{"num_hidden_layers": 9, "hidden_size": 512, "num_attention_heads": 8, "num_key_value_heads": 8, "head_dim": 64, "intermediate_size": 2048, "vocab_size": 41698, "hidden_act": "tanh_gelu", "norm": "layernorm", "norm_place": "pre", "norm_eps": 1e-06, "positions": "learned", "qk_norm": true, "attn_scale": 0.125, "bias": "all", "tie_word_embeddings": true, "parallel_block": false, "init": "uniform", "init_std_qkv": 0.0182, "init_std_o": 0.0, "init_std_up": 0.0182, "init_std_down": 0.0, "optimizer": "muon_variant", "learning_rate": 0.0115, "beta1": 0.95, "weight_decay": 0.006, "lr_head": 0.00332, "warmup_steps": 0, "schedule": "wsd", "decay_fraction": 1.0, "decay_shape": "linear", "final_lr_fraction": 0.1, "batch_tokens": 65536, "max_seq_len": 2048, "doc_mask": true, "train_tokens": 711400000, "max_steps": 10856, "dataset": "wikipedia_en"}
Each number is 200 + 40 x the weight over its row's rms, rounded and kept within 0 to 999. Layers, rows and columns count from 0. The size before them is the row's rms in percent of the matrix's.

# layer 2 MLP up, 2048x512, rms 0.178, rows 1006-1114, columns 256-319
106,185,167,203,243,179,157,204,170,260,176,183,205,273,226,219,254,197,252,190,173,158,104,201,139,292,136,224,267,179,214,129,222,232,194,217,197,208,121,224,217,190,203,182,258,167,164,174,178,217,239,214,200,137,231,301,218,179,192,177,206,193,191,220,220
098,157,154,240,218,271,241,209,184,167,207,182,266,143,238,142,194,202,193,176,168,233,177,232,247,196,172,189,191,245,214,195,231,198,206,197,185,225,154,165,195,154,254,204,212,158,198,170,277,302,190,171,152,289,247,219,146,104,152,197,180,249,263,209,236
095,152,213,155,293,123,191,249,203,222,206,269,228,188,260,233,213,220,199,239,218,228,207,169,269,221,267,260,165,194,284,256,231,181,261,218,196,178,244,139,206,204,236,171,150,122,224,119,203,185,241,236,168,254,246,249,221,223,146,194,198,244,245,185,178
108,148,218,170,200,250,180,205,169,276,152,190,152,235,199,221,160,222,233,247,219,180,204,222,283,187,282,222,163,141,228,224,183,155,287,167,259,156,220,195,171,161,221,167,188,139,227,198,174,256,215,241,133,207,263,178,167,200,192,213,170,209,274,169,161
098,99,204,174,197,120,251,194,181,259,178,236,202,209,207,233,280,189,115,274,153,193,169,179,147,213,223,182,217,119,237,258,189,142,180,185,243,281,159,208,191,175,186,176,199,151,235,197,186,214,115,200,254,125,201,128,263,206,201,140,203,224,197,206,166
098,222,238,123,186,167,174,219,172,238,189,240,75,200,217,197,163,182,211,240,220,235,233,225,201,183,237,203,270,183,251,207,235,122,254,176,181,191,219,217,241,187,187,167,172,173,226,175,218,236,232,167,207,215,177,186,202,189,175,264,236,128,258,181,216
095,241,188,147,188,195,212,265,167,215,193,217,257,245,222,188,202,224,172,187,185,178,293,193,181,156,199,209,223,184,199,154,222,293,285,205,220,234,174,161,168,309,200,258,209,152,215,159,214,129,213,164,243,138,218,169,173,184,142,182,224,172,163,214,158
093,195,193,171,177,165,170,162,287,230,190,187,233,201,193,227,259,218,190,216,181,245,221,238,150,226,188,154,219,168,262,246,125,184,244,177,193,167,162,244,237,248,198,247,106,200,220,133,168,181,202,183,193,218,226,76,205,182,190,160,152,179,225,130,179
103,199,216,137,194,157,176,230,201,103,189,255,222,193,208,247,116,165,235,235,180,174,243,196,226,238,246,266,297,198,181,217,244,231,201,164,217,111,122,179,255,219,182,220,226,230,134,166,257,231,205,189,176,157,161,269,215,208,182,225,208,191,195,235,206
093,242,286,181,193,152,244,202,148,150,245,144,210,161,209,165,190,108,197,186,194,193,213,199,176,248,271,193,197,247,177,171,135,159,171,251,181,162,192,199,263,210,217,198,177,185,237,162,251,251,219,198,195,199,184,264,188,88,183,166,220,220,281,224,194
093,136,191,169,181,224,192,125,257,285,160,233,201,299,210,233,229,265,169,181,151,285,190,234,237,155,200,246,194,131,191,185,215,173,173,244,234,206,232,237,242,203,269,230,173,249,214,132,140,232,186,255,189,303,212,112,178,229,302,229,191,160,225,217,216
103,190,216,201,263,221,131,229,179,175,262,195,211,217,180,155,200,244,126,152,119,169,211,191,154,215,183,187,182,245,195,137,176,188,232,229,150,222,242,113,169,247,151,303,184,208,189,201,222,262,171,165,157,233,200,189,241,207,241,208,183,129,164,241,247
097,210,157,256,213,178,222,196,207,266,182,176,231,259,163,269,176,178,245,256,192,194,208,298,222,189,192,162,216,216,226,111,239,236,166,215,209,280,251,206,159,177,168,214,123,212,233,133,247,182,244,265,243,187,206,239,228,155,192,239,166,209,131,208,201
097,303,127,235,166,298,158,270,187,286,211,147,209,220,199,224,155,169,205,178,175,224,128,174,221,169,219,167,194,239,224,173,120,229,166,221,215,204,157,149,194,249,215,173,228,235,206,246,209,199,164,211,151,171,216,209,238,164,253,201,196,217,225,210,138
094,241,163,159,239,181,180,281,231,216,275,167,249,123,119,216,210,199,239,172,175,175,182,220,106,230,123,171,211,134,139,116,130,184,219,291,160,170,224,141,171,199,254,238,193,208,223,183,156,182,253,194,180,254,269,222,243,169,187,189,195,262,267,186,159
104,159,159,133,213,163,228,181,118,187,189,190,194,256,241,210,189,216,305,104,234,163,165,201,164,233,250,170,170,186,253,222,223,125,160,220,253,167,165,191,254,236,199,216,232,201,175,191,197,273,291,216,185,221,268,241,200,143,223,199,171,142,207,225,262
102,164,147,160,165,156,251,204,164,239,201,118,268,165,249,180,140,194,165,178,227,193,208,142,191,166,158,217,201,137,144,145,193,176,201,261,183,190,168,172,167,220,229,181,232,245,169,226,245,236,228,225,258,213,151,231,198,184,218,192,250,213,182,160,138
100,172,253,209,168,193,184,156,153,181,242,109,247,246,234,248,244,229,200,176,210,205,156,194,208,153,254,127,215,171,233,212,198,217,200,159,184,202,219,221,163,169,199,235,215,258,196,211,236,232,176,202,184,152,229,131,229,187,196,219,148,97,278,263,255
104,181,218,260,188,240,188,155,245,204,255,183,248,182,181,172,184,183,202,188,186,210,217,260,228,182,251,192,236,189,216,240,148,192,236,251,198,143,199,232,170,169,262,158,234,200,234,146,262,204,124,206,201,152,237,172,167,231,156,183,209,219,215,272,122
102,187,219,229,198,212,197,178,175,262,227,212,261,205,246,222,209,175,234,238,205,214,96,232,145,242,179,183,179,260,77,205,166,238,266,266,243,133,234,197,174,209,212,207,272,184,196,217,196,139,209,244,199,224,188,117,218,185,176,256,113,202,161,223,210
108,165,255,182,228,200,204,270,166,198,148,154,202,199,181,148,232,260,205,153,206,207,281,127,228,203,223,114,205,215,228,218,154,196,215,254,219,239,167,181,177,198,201,125,240,139,162,211,133,248,223,183,234,178,127,174,195,211,204,199,172,226,203,132,196
100,229,245,208,204,215,182,183,237,232,150,110,240,126,241,193,169,246,194,186,210,212,216,148,176,170,220,168,182,179,202,222,174,265,225,202,189,196,193,215,217,219,135,183,180,151,187,196,176,234,170,123,251,186,200,209,206,171,194,259,154,230,258,162,204
099,230,147,145,228,212,225,258,155,176,226,127,144,210,158,155,132,218,219,108,285,218,174,228,252,165,233,179,190,158,155,181,193,178,194,302,217,218,195,176,217,158,181,188,190,149,191,220,203,144,194,209,196,248,151,184,262,256,174,205,100,225,250,198,166
097,145,170,187,163,147,241,210,124,207,117,229,226,183,178,161,223,182,188,165,245,261,119,188,165,225,190,229,160,256,195,182,154,194,232,211,133,233,251,170,179,111,175,179,249,162,241,295,163,174,216,136,167,142,212,180,280,217,207,147,198,169,226,116,204
106,190,180,184,191,177,239,227,98,204,169,201,137,192,217,211,202,134,159,168,175,218,218,173,168,262,214,187,199,193,156,220,224,177,186,229,190,214,213,183,194,225,292,249,245,204,194,139,237,176,110,242,244,218,172,230,245,164,124,209,173,121,241,232,197
109,191,193,257,257,309,245,232,179,205,186,223,247,175,184,140,161,211,201,220,188,188,192,142,217,220,152,185,133,203,189,148,183,202,272,231,261,222,221,127,225,228,153,229,223,212,189,203,199,184,153,146,258,177,201,228,272,181,238,224,137,241,213,182,147
091,201,256,195,236,278,213,197,243,148,220,258,230,213,195,157,320,215,229,127,144,174,193,217,139,181,227,163,184,181,197,218,192,155,229,256,261,253,249,189,188,234,154,245,245,157,242,194,267,133,132,243,149,138,196,186,191,127,205,200,247,245,201,165,225
106,103,165,225,214,169,238,191,226,197,215,207,134,142,211,257,218,153,155,182,210,177,151,197,200,263,181,98,141,191,192,161,189,183,229,105,196,145,167,188,165,219,172,255,209,168,173,158,193,153,215,160,182,168,219,163,223,215,175,89,152,245,204,226,205
096,188,201,224,243,165,222,236,189,247,224,200,231,198,241,148,281,290,193,164,245,226,219,271,292,230,205,159,240,160,278,206,164,190,238,207,213,184,245,198,135,250,109,213,162,169,140,190,150,154,214,208,204,242,184,122,197,251,196,179,181,212,163,216,171
103,307,179,204,241,241,118,151,207,276,179,196,241,189,235,128,166,240,206,225,164,158,156,272,173,175,206,160,171,208,220,182,202,120,138,88,196,122,209,145,147,223,261,202,198,186,184,190,259,168,211,237,213,203,254,220,218,183,181,182,248,190,104,254,243
101,181,217,208,128,177,215,200,212,231,226,196,180,176,237,272,159,272,192,182,223,152,159,257,187,206,245,215,189,217,288,173,186,251,189,192,212,160,305,165,165,210,194,183,207,223,221,131,116,186,197,173,174,244,253,224,255,177,248,203,165,237,187,136,278
096,247,189,235,154,139,183,254,162,144,205,273,228,213,294,222,169,164,154,166,244,200,184,190,162,250,240,223,210,202,173,251,165,219,206,241,152,245,157,204,203,300,252,148,215,209,234,189,132,180,161,162,200,228,223,213,227,280,131,232,184,201,156,232,271
110,194,268,127,217,216,196,147,124,219,161,242,152,219,237,277,208,176,224,226,169,182,238,170,234,199,224,193,224,150,192,231,154,230,229,212,244,191,140,226,254,183,199,179,102,162,178,177,232,170,196,88,152,173,190,277,221,293,181,206,183,328,135,237,236
097,214,229,191,225,178,230,181,193,191,258,267,289,213,192,148,179,249,157,194,172,193,191,174,312,229,109,223,161,174,204,161,182,177,172,215,212,225,232,219,188,182,113,216,198,164,107,215,197,215,181,202,190,215,169,128,91,249,204,135,168,183,182,252,212
099,219,213,180,250,206,202,196,154,182,232,193,201,216,245,158,180,232,274,221,182,151,221,170,208,206,178,177,212,215,197,239,223,191,178,113,309,173,221,203,203,291,158,151,254,189,234,153,199,138,239,120,229,270,216,172,172,247,193,200,88,174,167,240,198
097,207,165,114,233,103,200,145,236,270,216,221,137,241,215,137,194,238,168,140,215,202,288,256,126,119,182,205,155,147,215,174,265,163,240,98,238,229,194,205,234,167,210,204,287,183,192,229,173,152,124,282,196,229,219,303,226,157,269,152,229,219,231,251,179
108,195,264,196,196,215,257,103,193,174,108,229,227,232,189,178,179,254,273,220,176,198,233,229,118,226,256,210,240,198,131,140,176,175,153,242,193,231,166,270,127,206,201,130,170,203,177,207,142,187,155,226,185,138,229,157,224,169,238,201,216,158,177,242,198
099,241,189,265,127,220,200,137,240,231,211,241,127,134,173,223,208,177,204,223,192,242,180,211,169,181,205,202,221,169,171,215,206,137,179,248,148,228,199,208,185,225,187,295,264,231,184,145,168,166,175,242,259,190,221,180,250,236,195,197,247,213,238,203,150
095,185,233,184,176,257,192,138,140,102,219,185,262,201,207,219,137,202,219,175,152,139,189,179,226,223,249,208,205,162,167,183,167,167,173,191,218,180,188,200,224,219,228,222,222,257,258,242,118,255,238,223,222,210,188,238,193,255,217,212,159,235,248,131,249
102,262,190,167,98,160,238,164,131,210,175,167,198,191,227,188,171,193,340,213,179,195,190,228,221,166,170,188,182,178,197,177,257,181,220,250,201,145,240,214,169,257,177,177,215,206,218,173,213,187,178,220,176,149,218,170,171,217,188,183,242,203,190,150,203
096,192,246,138,177,234,163,266,253,207,173,248,217,173,130,253,276,177,196,284,310,149,266,200,207,188,267,305,175,132,130,168,214,260,246,213,213,216,188,147,214,244,216,250,216,121,236,199,141,126,258,173,155,182,123,204,140,299,228,112,195,170,136,231,195
103,132,196,146,214,153,255,223,175,197,192,196,232,213,188,136,200,274,219,214,178,220,248,195,126,194,216,82,232,211,198,213,202,208,166,280,217,233,189,207,199,179,234,168,160,97,217,220,245,236,223,152,198,199,203,276,139,166,195,200,165,243,225,270,214
104,306,159,220,159,180,258,222,132,246,200,167,241,236,159,175,232,241,226,141,257,242,251,301,234,146,192,199,161,167,192,187,235,152,267,196,241,205,175,110,168,164,170,214,236,227,266,151,278,239,216,185,174,204,206,215,182,265,158,253,173,186,157,163,210
096,240,217,196,247,189,190,235,194,237,251,188,137,173,265,218,219,151,172,97,226,206,67,148,173,216,243,215,240,213,170,212,166,196,245,197,119,73,216,147,159,253,297,198,207,138,231,93,261,105,197,226,168,216,170,184,229,184,276,173,156,245,251,216,159
103,158,240,204,197,221,146,193,151,276,160,184,147,144,232,252,197,209,209,235,157,265,222,219,159,150,236,183,198,223,242,181,187,177,280,152,226,241,169,134,120,126,255,227,198,155,174,217,161,226,222,164,180,227,239,151,203,257,179,198,204,192,165,150,263
103,213,224,200,195,176,175,210,195,156,206,213,189,186,103,147,168,197,196,166,209,170,155,165,278,229,211,167,228,270,178,229,140,211,177,201,179,156,270,213,207,188,105,204,223,160,122,147,190,249,219,212,205,223,222,191,285,175,154,210,175,149,213,176,190
100,194,213,158,223,263,217,229,217,200,193,220,207,218,180,191,198,289,147,246,296,205,229,249,232,213,206,273,254,197,203,147,155,278,219,158,157,204,142,208,229,172,276,218,203,183,216,178,271,188,202,151,189,181,130,171,199,216,247,260,128,193,180,228,204
111,177,189,212,161,201,164,210,160,243,212,183,138,162,167,232,173,263,131,129,160,189,200,258,179,236,195,161,295,285,208,262,228,226,200,210,199,194,174,260,182,200,212,233,245,193,240,163,199,194,238,195,220,154,201,244,234,130,212,198,217,216,274,206,227
093,188,165,215,252,188,183,175,259,139,233,195,187,225,201,166,163,162,180,174,126,157,236,198,234,231,177,272,144,164,162,228,125,160,229,273,158,107,196,168,141,253,172,266,256,196,214,204,201,210,152,154,155,205,219,218,185,253,200,166,210,173,194,205,168
096,204,231,210,209,235,279,262,236,212,229,167,181,217,281,158,273,195,172,219,268,195,216,287,271,227,162,224,205,218,205,223,181,247,181,110,233,134,173,177,180,174,181,150,196,159,138,245,149,206,197,195,167,155,162,214,208,197,97,250,206,193,150,181,141
107,164,104,132,213,164,223,155,160,207,187,248,187,233,138,278,224,225,239,67,136,258,222,245,165,255,177,185,226,222,137,285,141,200,219,191,242,156,236,170,165,184,201,224,269,194,203,155,221,214,208,174,186,265,177,147,243,247,208,153,147,213,131,251,258
093,219,257,247,198,124,161,179,246,155,207,195,270,205,164,135,226,242,164,206,182,206,182,189,227,232,212,182,166,255,187,109,216,180,307,221,194,271,204,187,185,202,142,274,253,179,226,208,256,210,268,204,205,188,196,187,169,176,214,206,276,185,146,257,182
094,191,199,222,188,225,268,180,172,224,284,249,183,156,277,154,223,160,168,162,241,244,233,210,237,190,184,114,159,151,194,186,210,186,242,192,201,244,167,241,195,131,226,197,194,227,220,204,234,196,213,190,176,191,250,222,219,248,183,216,190,278,232,188,253
105,158,146,191,205,187,269,198,275,165,159,146,192,193,254,231,229,182,195,213,236,140,205,261,188,257,211,202,205,169,170,239,145,115,151,176,126,206,144,303,181,92,167,204,172,218,169,183,223,227,153,169,270,165,258,166,172,289,168,148,230,109,212,140,234
094,218,177,242,163,245,178,175,237,173,215,145,216,205,166,118,186,224,168,302,165,157,265,210,251,194,156,125,201,239,210,242,253,249,164,163,311,145,105,223,194,151,158,159,168,199,156,199,269,176,215,130,150,250,177,169,135,227,204,217,245,127,215,172,198
087,218,240,198,205,213,157,138,135,234,218,279,189,159,209,154,164,259,242,280,256,157,209,210,225,218,187,178,200,261,239,222,209,221,226,165,171,214,227,199,156,171,155,234,213,217,180,180,218,96,136,224,180,179,167,195,170,187,141,179,335,192,305,250,153
120,246,239,244,261,260,194,174,236,239,198,225,157,188,243,200,144,200,157,123,242,193,231,234,186,126,199,99,171,248,222,244,120,239,220,197,219,199,189,159,236,201,234,168,202,177,248,219,182,254,275,222,140,95,199,167,211,206,270,185,225,164,149,184,203
094,305,184,191,249,167,203,207,189,247,225,270,205,231,228,244,245,154,98,106,267,278,223,161,199,187,228,245,231,146,202,232,246,203,132,182,222,244,149,171,243,206,178,125,214,213,206,172,224,165,204,213,250,177,186,199,233,214,155,236,270,211,161,86,196
107,205,174,180,263,178,174,210,152,223,97,209,201,280,190,262,232,190,182,135,178,197,225,206,282,243,182,223,197,187,199,153,219,168,187,198,214,138,217,215,195,310,209,140,177,220,218,235,220,217,196,208,213,166,221,155,269,171,186,212,169,238,141,114,223
100,212,221,247,156,175,249,226,151,223,281,204,201,180,149,214,179,206,197,194,163,231,173,142,222,141,176,196,241,178,179,211,231,217,268,166,227,154,72,184,214,141,171,204,165,192,120,221,222,188,271,128,176,202,238,236,132,199,171,158,145,272,167,191,256
094,252,190,231,147,173,241,249,186,206,237,219,184,192,189,242,189,236,181,144,191,177,218,175,171,164,273,265,189,215,175,170,257,164,224,202,282,153,220,160,222,131,188,181,186,145,181,115,189,256,166,262,180,147,168,239,246,167,225,178,160,151,169,198,202
103,237,174,179,227,260,170,169,116,228,154,170,210,191,244,169,154,185,150,182,195,200,199,219,201,249,216,91,226,236,164,152,157,165,256,200,214,241,181,245,178,225,191,195,235,209,272,256,264,142,147,120,192,144,208,211,181,230,209,212,244,186,230,224,122
103,194,176,207,189,209,225,210,185,187,219,221,168,154,149,185,247,183,152,174,123,202,156,165,167,260,222,148,193,188,233,219,169,221,179,217,196,219,236,184,196,181,252,227,196,166,245,195,117,200,159,199,194,178,230,215,239,178,197,142,162,196,252,232,194
098,189,220,197,230,156,233,232,131,106,153,209,233,228,159,222,264,209,203,209,186,225,164,249,269,228,246,197,145,174,181,273,228,213,214,144,235,166,205,206,227,178,240,290,177,211,202,170,222,169,307,209,196,153,198,221,260,201,169,172,201,200,134,174,205
105,215,131,197,206,230,168,225,210,181,212,160,214,190,96,260,274,171,163,199,166,215,199,120,130,186,114,144,233,161,209,210,116,172,122,205,279,244,137,210,127,187,180,203,205,176,140,233,175,218,184,273,212,241,157,160,197,263,144,212,221,218,289,218,138
100,199,220,164,293,197,213,233,137,214,184,197,258,165,178,195,170,204,176,202,183,209,191,205,117,193,238,236,202,208,214,170,205,169,175,183,177,176,133,254,259,269,209,160,218,200,130,200,274,142,201,202,190,84,177,185,242,201,244,194,208,189,221,200,159
100,174,170,135,192,197,168,205,231,227,245,198,134,193,118,219,233,260,217,176,233,199,283,253,202,158,191,218,141,216,179,225,189,297,173,174,203,213,136,202,206,203,218,205,268,235,272,241,181,215,142,213,123,214,170,190,124,228,115,198,187,238,218,220,145
086,208,207,229,175,196,175,123,245,166,209,234,222,184,280,211,138,167,249,119,137,249,190,249,219,191,160,249,202,268,166,143,222,146,150,108,187,190,255,181,237,260,275,186,260,264,168,178,197,198,242,153,241,188,180,238,226,173,158,281,146,224,253,164,170
098,131,187,272,182,188,190,145,165,192,147,189,145,154,243,232,169,181,170,185,226,133,226,238,157,223,192,206,217,241,231,203,160,169,154,246,204,244,193,206,137,197,227,276,166,241,144,208,237,189,199,128,192,231,185,201,119,165,215,163,206,171,230,109,159
107,224,128,141,151,221,165,197,213,258,289,166,197,144,232,202,216,210,145,167,269,188,221,301,57,209,198,210,213,202,173,190,274,213,209,135,306,242,161,242,222,201,280,183,246,206,193,161,140,199,214,164,253,232,157,187,199,187,127,187,186,163,159,219,199
102,170,188,208,250,207,210,218,235,154,167,198,116,166,163,189,201,182,243,176,207,172,230,168,166,163,199,220,188,175,225,193,207,130,187,205,86,226,229,179,217,166,221,208,182,211,257,176,236,204,141,202,261,185,205,156,126,136,255,203,136,216,243,179,208
104,238,201,206,178,181,189,222,262,169,220,142,284,235,154,169,218,225,228,98,189,166,222,255,207,133,237,190,170,186,238,190,175,131,249,186,215,199,170,181,257,247,206,210,239,196,158,192,216,175,178,236,153,207,184,172,254,128,278,173,121,201,175,218,182
108,121,168,220,248,198,256,171,225,188,204,191,161,204,166,223,128,214,214,237,196,244,234,136,218,249,269,223,266,184,236,157,229,100,152,156,180,137,233,242,230,259,203,267,193,235,135,214,244,137,211,153,240,198,203,175,227,271,209,161,150,185,194,215,220
097,245,186,246,165,200,199,228,240,168,179,220,225,215,197,161,253,193,215,185,204,188,150,267,114,192,231,204,141,120,206,220,177,251,156,194,194,223,233,187,273,179,209,215,152,119,174,232,177,129,151,202,230,127,129,229,195,209,219,278,248,241,142,191,185
095,255,176,200,225,184,257,229,213,208,186,123,211,163,192,179,267,184,249,245,148,271,139,229,176,223,200,228,208,238,198,190,169,165,198,247,179,242,222,223,226,156,186,147,107,199,227,85,191,176,195,165,149,210,218,173,248,183,112,152,124,197,171,142,184
101,231,258,135,184,166,269,228,206,295,212,195,222,210,206,199,218,236,235,206,79,205,304,246,250,261,242,311,281,177,272,190,164,100,175,212,232,174,224,211,86,210,228,270,272,186,151,223,210,250,198,157,173,241,200,215,220,207,211,216,233,221,136,99,257
103,253,238,182,187,279,227,238,208,196,243,131,253,210,203,191,157,204,218,159,196,243,221,209,192,245,200,133,228,148,190,178,210,203,176,239,133,263,181,153,251,214,173,228,231,203,230,158,240,221,229,226,184,214,169,228,238,205,171,168,183,246,227,256,147
102,256,185,151,183,151,191,195,189,174,276,191,176,252,219,227,299,207,201,223,180,241,212,122,141,207,154,206,282,234,186,220,171,246,178,171,247,262,179,182,210,229,245,204,179,238,131,159,177,252,187,216,277,101,167,189,234,190,219,223,193,212,121,226,178
101,211,205,224,146,245,179,222,212,178,166,290,106,205,181,166,169,290,188,228,234,251,206,236,209,215,250,266,209,142,157,234,190,119,138,162,252,217,234,173,222,202,232,185,189,208,137,206,231,187,214,244,250,186,156,163,202,205,238,293,237,170,221,167,162
116,185,197,206,216,202,149,161,166,127,202,200,279,275,251,153,189,199,155,147,195,168,137,173,124,198,174,231,206,200,204,212,154,222,185,190,135,218,194,172,221,234,221,184,191,236,203,246,214,189,139,186,162,211,232,266,202,241,156,236,216,163,222,164,175
108,205,152,141,249,253,193,136,167,153,227,225,196,205,168,223,157,266,227,183,165,176,157,188,224,169,215,209,164,177,176,165,296,204,125,140,271,227,127,103,182,214,279,186,158,240,175,202,129,225,213,239,164,251,254,273,164,229,291,196,189,215,243,211,202
095,152,216,183,197,211,225,191,235,181,152,203,217,227,159,250,182,132,182,122,213,199,170,195,209,221,261,175,184,162,185,183,139,133,200,130,217,190,178,214,259,210,233,241,282,215,116,163,235,234,131,231,237,219,213,141,189,244,255,239,181,208,198,206,179
092,180,133,179,213,235,276,174,157,203,236,225,188,175,224,136,148,276,236,202,225,179,227,227,241,153,211,220,180,80,199,217,153,231,238,186,158,218,261,189,136,156,186,206,282,150,185,201,197,185,144,242,289,174,134,222,221,237,212,140,146,217,199,277,175
098,193,172,115,141,162,282,182,204,236,263,175,228,157,179,214,254,105,207,249,201,187,193,136,192,215,207,266,172,120,133,230,170,252,183,210,158,224,153,196,160,181,197,146,193,180,173,215,210,263,212,145,202,230,171,176,172,168,191,197,164,175,170,174,265
094,142,161,173,236,168,276,188,182,235,176,163,179,172,258,173,235,138,154,159,191,164,252,183,98,269,173,193,281,222,127,93,181,236,202,149,169,232,194,208,228,206,183,208,201,266,188,273,232,184,186,219,223,200,238,163,191,267,193,193,95,221,246,140,181
105,144,194,244,250,148,146,169,222,111,251,198,202,113,221,174,154,254,200,149,134,204,138,215,266,161,145,220,186,202,186,195,119,189,201,188,250,299,210,198,286,220,280,163,245,236,188,227,187,210,230,172,264,126,127,168,280,212,201,149,210,239,209,245,141
098,256,263,174,139,247,225,174,226,237,239,196,184,134,193,198,237,354,157,162,273,175,194,179,118,253,221,178,294,235,158,234,227,123,161,228,177,226,159,278,263,162,191,155,201,155,236,194,145,208,143,182,253,103,228,210,144,142,261,251,172,206,248,222,175
104,218,151,181,220,179,179,208,182,191,177,141,287,214,204,217,167,204,270,217,228,213,206,224,237,233,252,184,109,126,208,192,268,206,202,200,221,167,217,218,258,140,235,134,197,300,250,227,227,223,202,190,220,297,168,173,203,244,181,175,117,162,200,158,169
096,209,187,171,222,206,184,220,169,145,208,162,200,185,159,148,140,153,227,199,165,158,260,208,194,273,269,177,165,247,195,174,227,156,188,182,326,237,170,132,189,203,196,198,243,255,159,215,241,163,102,282,301,139,184,167,218,200,198,205,170,253,259,210,204
095,165,214,198,172,171,169,207,200,202,152,174,240,148,265,168,202,255,156,166,160,194,91,179,163,185,188,181,184,223,242,274,173,163,254,201,198,241,197,177,179,215,188,247,238,201,158,173,159,198,261,246,195,163,165,251,226,203,178,146,194,224,240,177,204
092,228,232,180,178,165,249,190,214,174,214,165,190,256,271,207,204,160,257,213,209,218,118,159,174,296,245,173,306,184,251,193,158,251,208,197,237,182,143,275,190,216,234,205,143,155,214,157,285,201,214,163,232,112,114,174,188,217,197,161,147,221,237,201,203
096,187,251,168,163,188,156,234,185,225,198,234,187,220,132,216,271,185,190,186,227,188,262,188,251,154,196,219,148,239,198,199,155,154,215,221,196,168,200,178,194,159,162,174,197,197,230,268,175,201,250,283,194,232,182,139,115,182,261,315,179,219,262,195,196
099,202,219,167,199,213,147,299,203,206,184,294,281,199,185,184,208,216,220,186,265,244,61,179,263,217,177,224,214,225,209,186,212,202,217,206,214,164,178,201,195,166,260,191,202,215,250,190,225,193,156,156,240,240,191,195,232,249,276,196,211,207,207,200,139
099,285,177,130,261,204,154,211,210,273,186,178,217,208,203,189,98,119,179,162,189,222,200,240,187,192,217,159,237,261,171,175,186,186,198,165,154,182,187,252,177,196,188,209,235,156,150,278,227,219,134,167,236,221,203,236,223,203,162,199,179,220,168,187,143
097,183,182,265,206,157,250,226,192,227,142,206,267,132,200,165,241,198,173,220,195,236,131,190,208,208,134,186,314,154,184,192,210,184,202,200,231,210,229,172,144,236,200,184,187,228,183,220,189,189,205,217,160,129,232,257,219,190,239,145,125,173,235,267,240
101,271,278,238,142,104,183,204,169,214,179,178,258,220,169,138,174,238,165,182,172,112,192,209,279,222,174,183,254,186,192,212,141,248,221,260,206,247,153,202,249,276,203,183,249,123,97,131,206,180,287,202,212,195,181,157,221,197,217,226,175,245,199,192,172
099,194,197,218,222,216,251,168,221,202,218,255,226,195,174,300,235,215,234,164,223,193,180,143,228,137,216,185,211,247,165,190,224,175,208,171,191,85,202,174,155,220,100,219,226,234,237,247,220,140,219,209,156,267,260,207,213,239,219,184,191,235,207,194,182
109,264,133,121,178,122,246,156,179,282,258,215,220,167,244,233,102,134,126,223,208,207,188,216,164,247,131,234,181,182,219,169,188,214,183,83,166,198,163,188,197,167,234,204,198,176,259,150,251,195,148,263,260,207,220,300,266,232,311,198,190,265,183,200,260
102,267,184,223,221,150,246,212,136,188,134,271,185,259,167,178,127,172,242,223,211,199,184,187,163,264,210,198,154,210,171,242,157,183,141,189,241,146,206,147,147,183,156,188,284,183,189,132,143,135,223,163,148,196,179,247,256,231,196,206,245,169,197,221,158
102,187,160,177,134,212,157,207,236,199,264,230,167,181,232,234,126,171,145,218,223,192,280,224,220,190,244,172,210,228,232,187,269,208,193,193,203,179,182,221,158,162,281,232,250,195,146,220,216,217,166,214,97,208,144,226,169,155,160,231,221,197,211,214,211
096,174,234,177,178,262,234,213,200,228,170,165,172,210,176,192,160,197,192,215,147,154,332,193,259,207,197,215,141,253,243,236,216,287,238,158,123,231,189,165,195,159,223,214,93,199,229,242,208,279,233,280,190,198,209,283,188,192,242,214,259,232,155,138,267
108,238,196,200,222,244,179,244,178,171,264,215,168,190,236,190,298,213,113,192,222,200,194,295,196,257,187,218,204,189,178,181,190,244,172,210,230,180,227,200,196,151,132,162,220,175,169,215,212,146,285,235,196,240,176,190,162,256,172,194,234,285,190,231,250
107,183,253,244,221,160,206,200,208,168,165,160,225,215,217,219,183,179,209,174,202,237,188,228,206,223,239,270,199,218,171,196,153,165,234,227,269,172,237,214,191,115,222,253,189,290,194,228,157,186,137,159,209,196,214,294,151,188,254,200,149,197,216,149,105
104,176,243,273,137,198,201,192,130,212,171,270,211,152,299,186,235,175,159,299,136,194,193,237,146,269,236,225,221,239,260,231,172,170,169,247,165,188,223,144,198,206,175,167,240,199,204,212,273,220,274,212,183,191,188,254,198,181,260,275,248,159,157,223,207
109,206,212,229,178,166,179,130,265,156,105,196,265,224,257,161,167,145,147,232,217,204,233,283,197,241,152,207,149,191,186,181,54,229,163,165,208,185,188,186,196,196,219,232,241,214,226,192,138,272,251,235,172,252,226,107,243,199,158,223,233,188,258,226,214
097,176,184,260,204,236,239,175,198,242,198,116,186,149,162,234,212,190,180,188,193,277,182,141,236,144,228,217,197,152,248,217,138,172,177,174,194,246,180,227,244,248,234,124,200,190,116,263,174,204,172,184,210,143,192,194,275,220,233,135,156,140,168,235,205
097,153,245,198,247,211,163,194,270,315,250,178,192,205,283,243,212,194,157,185,220,228,174,244,126,176,200,185,278,232,173,238,214,203,174,208,139,167,218,132,181,218,138,262,204,220,146,215,221,159,209,151,157,131,158,159,221,155,257,192,275,242,184,195,199
102,133,199,180,180,291,132,231,153,217,170,194,203,200,114,187,198,181,160,261,119,220,167,193,176,242,187,127,214,158,217,218,187,197,217,227,208,185,213,161,167,227,137,204,224,171,211,183,217,196,217,175,224,210,235,227,232,203,204,201,250,156,162,255,218
100,230,252,221,107,197,231,104,195,274,191,164,153,191,276,191,183,170,239,73,212,276,160,194,133,197,191,215,243,214,188,171,141,207,174,160,216,242,192,266,221,200,178,215,227,139,157,178,179,212,181,207,241,205,164,220,165,251,213,224,216,128,235,168,162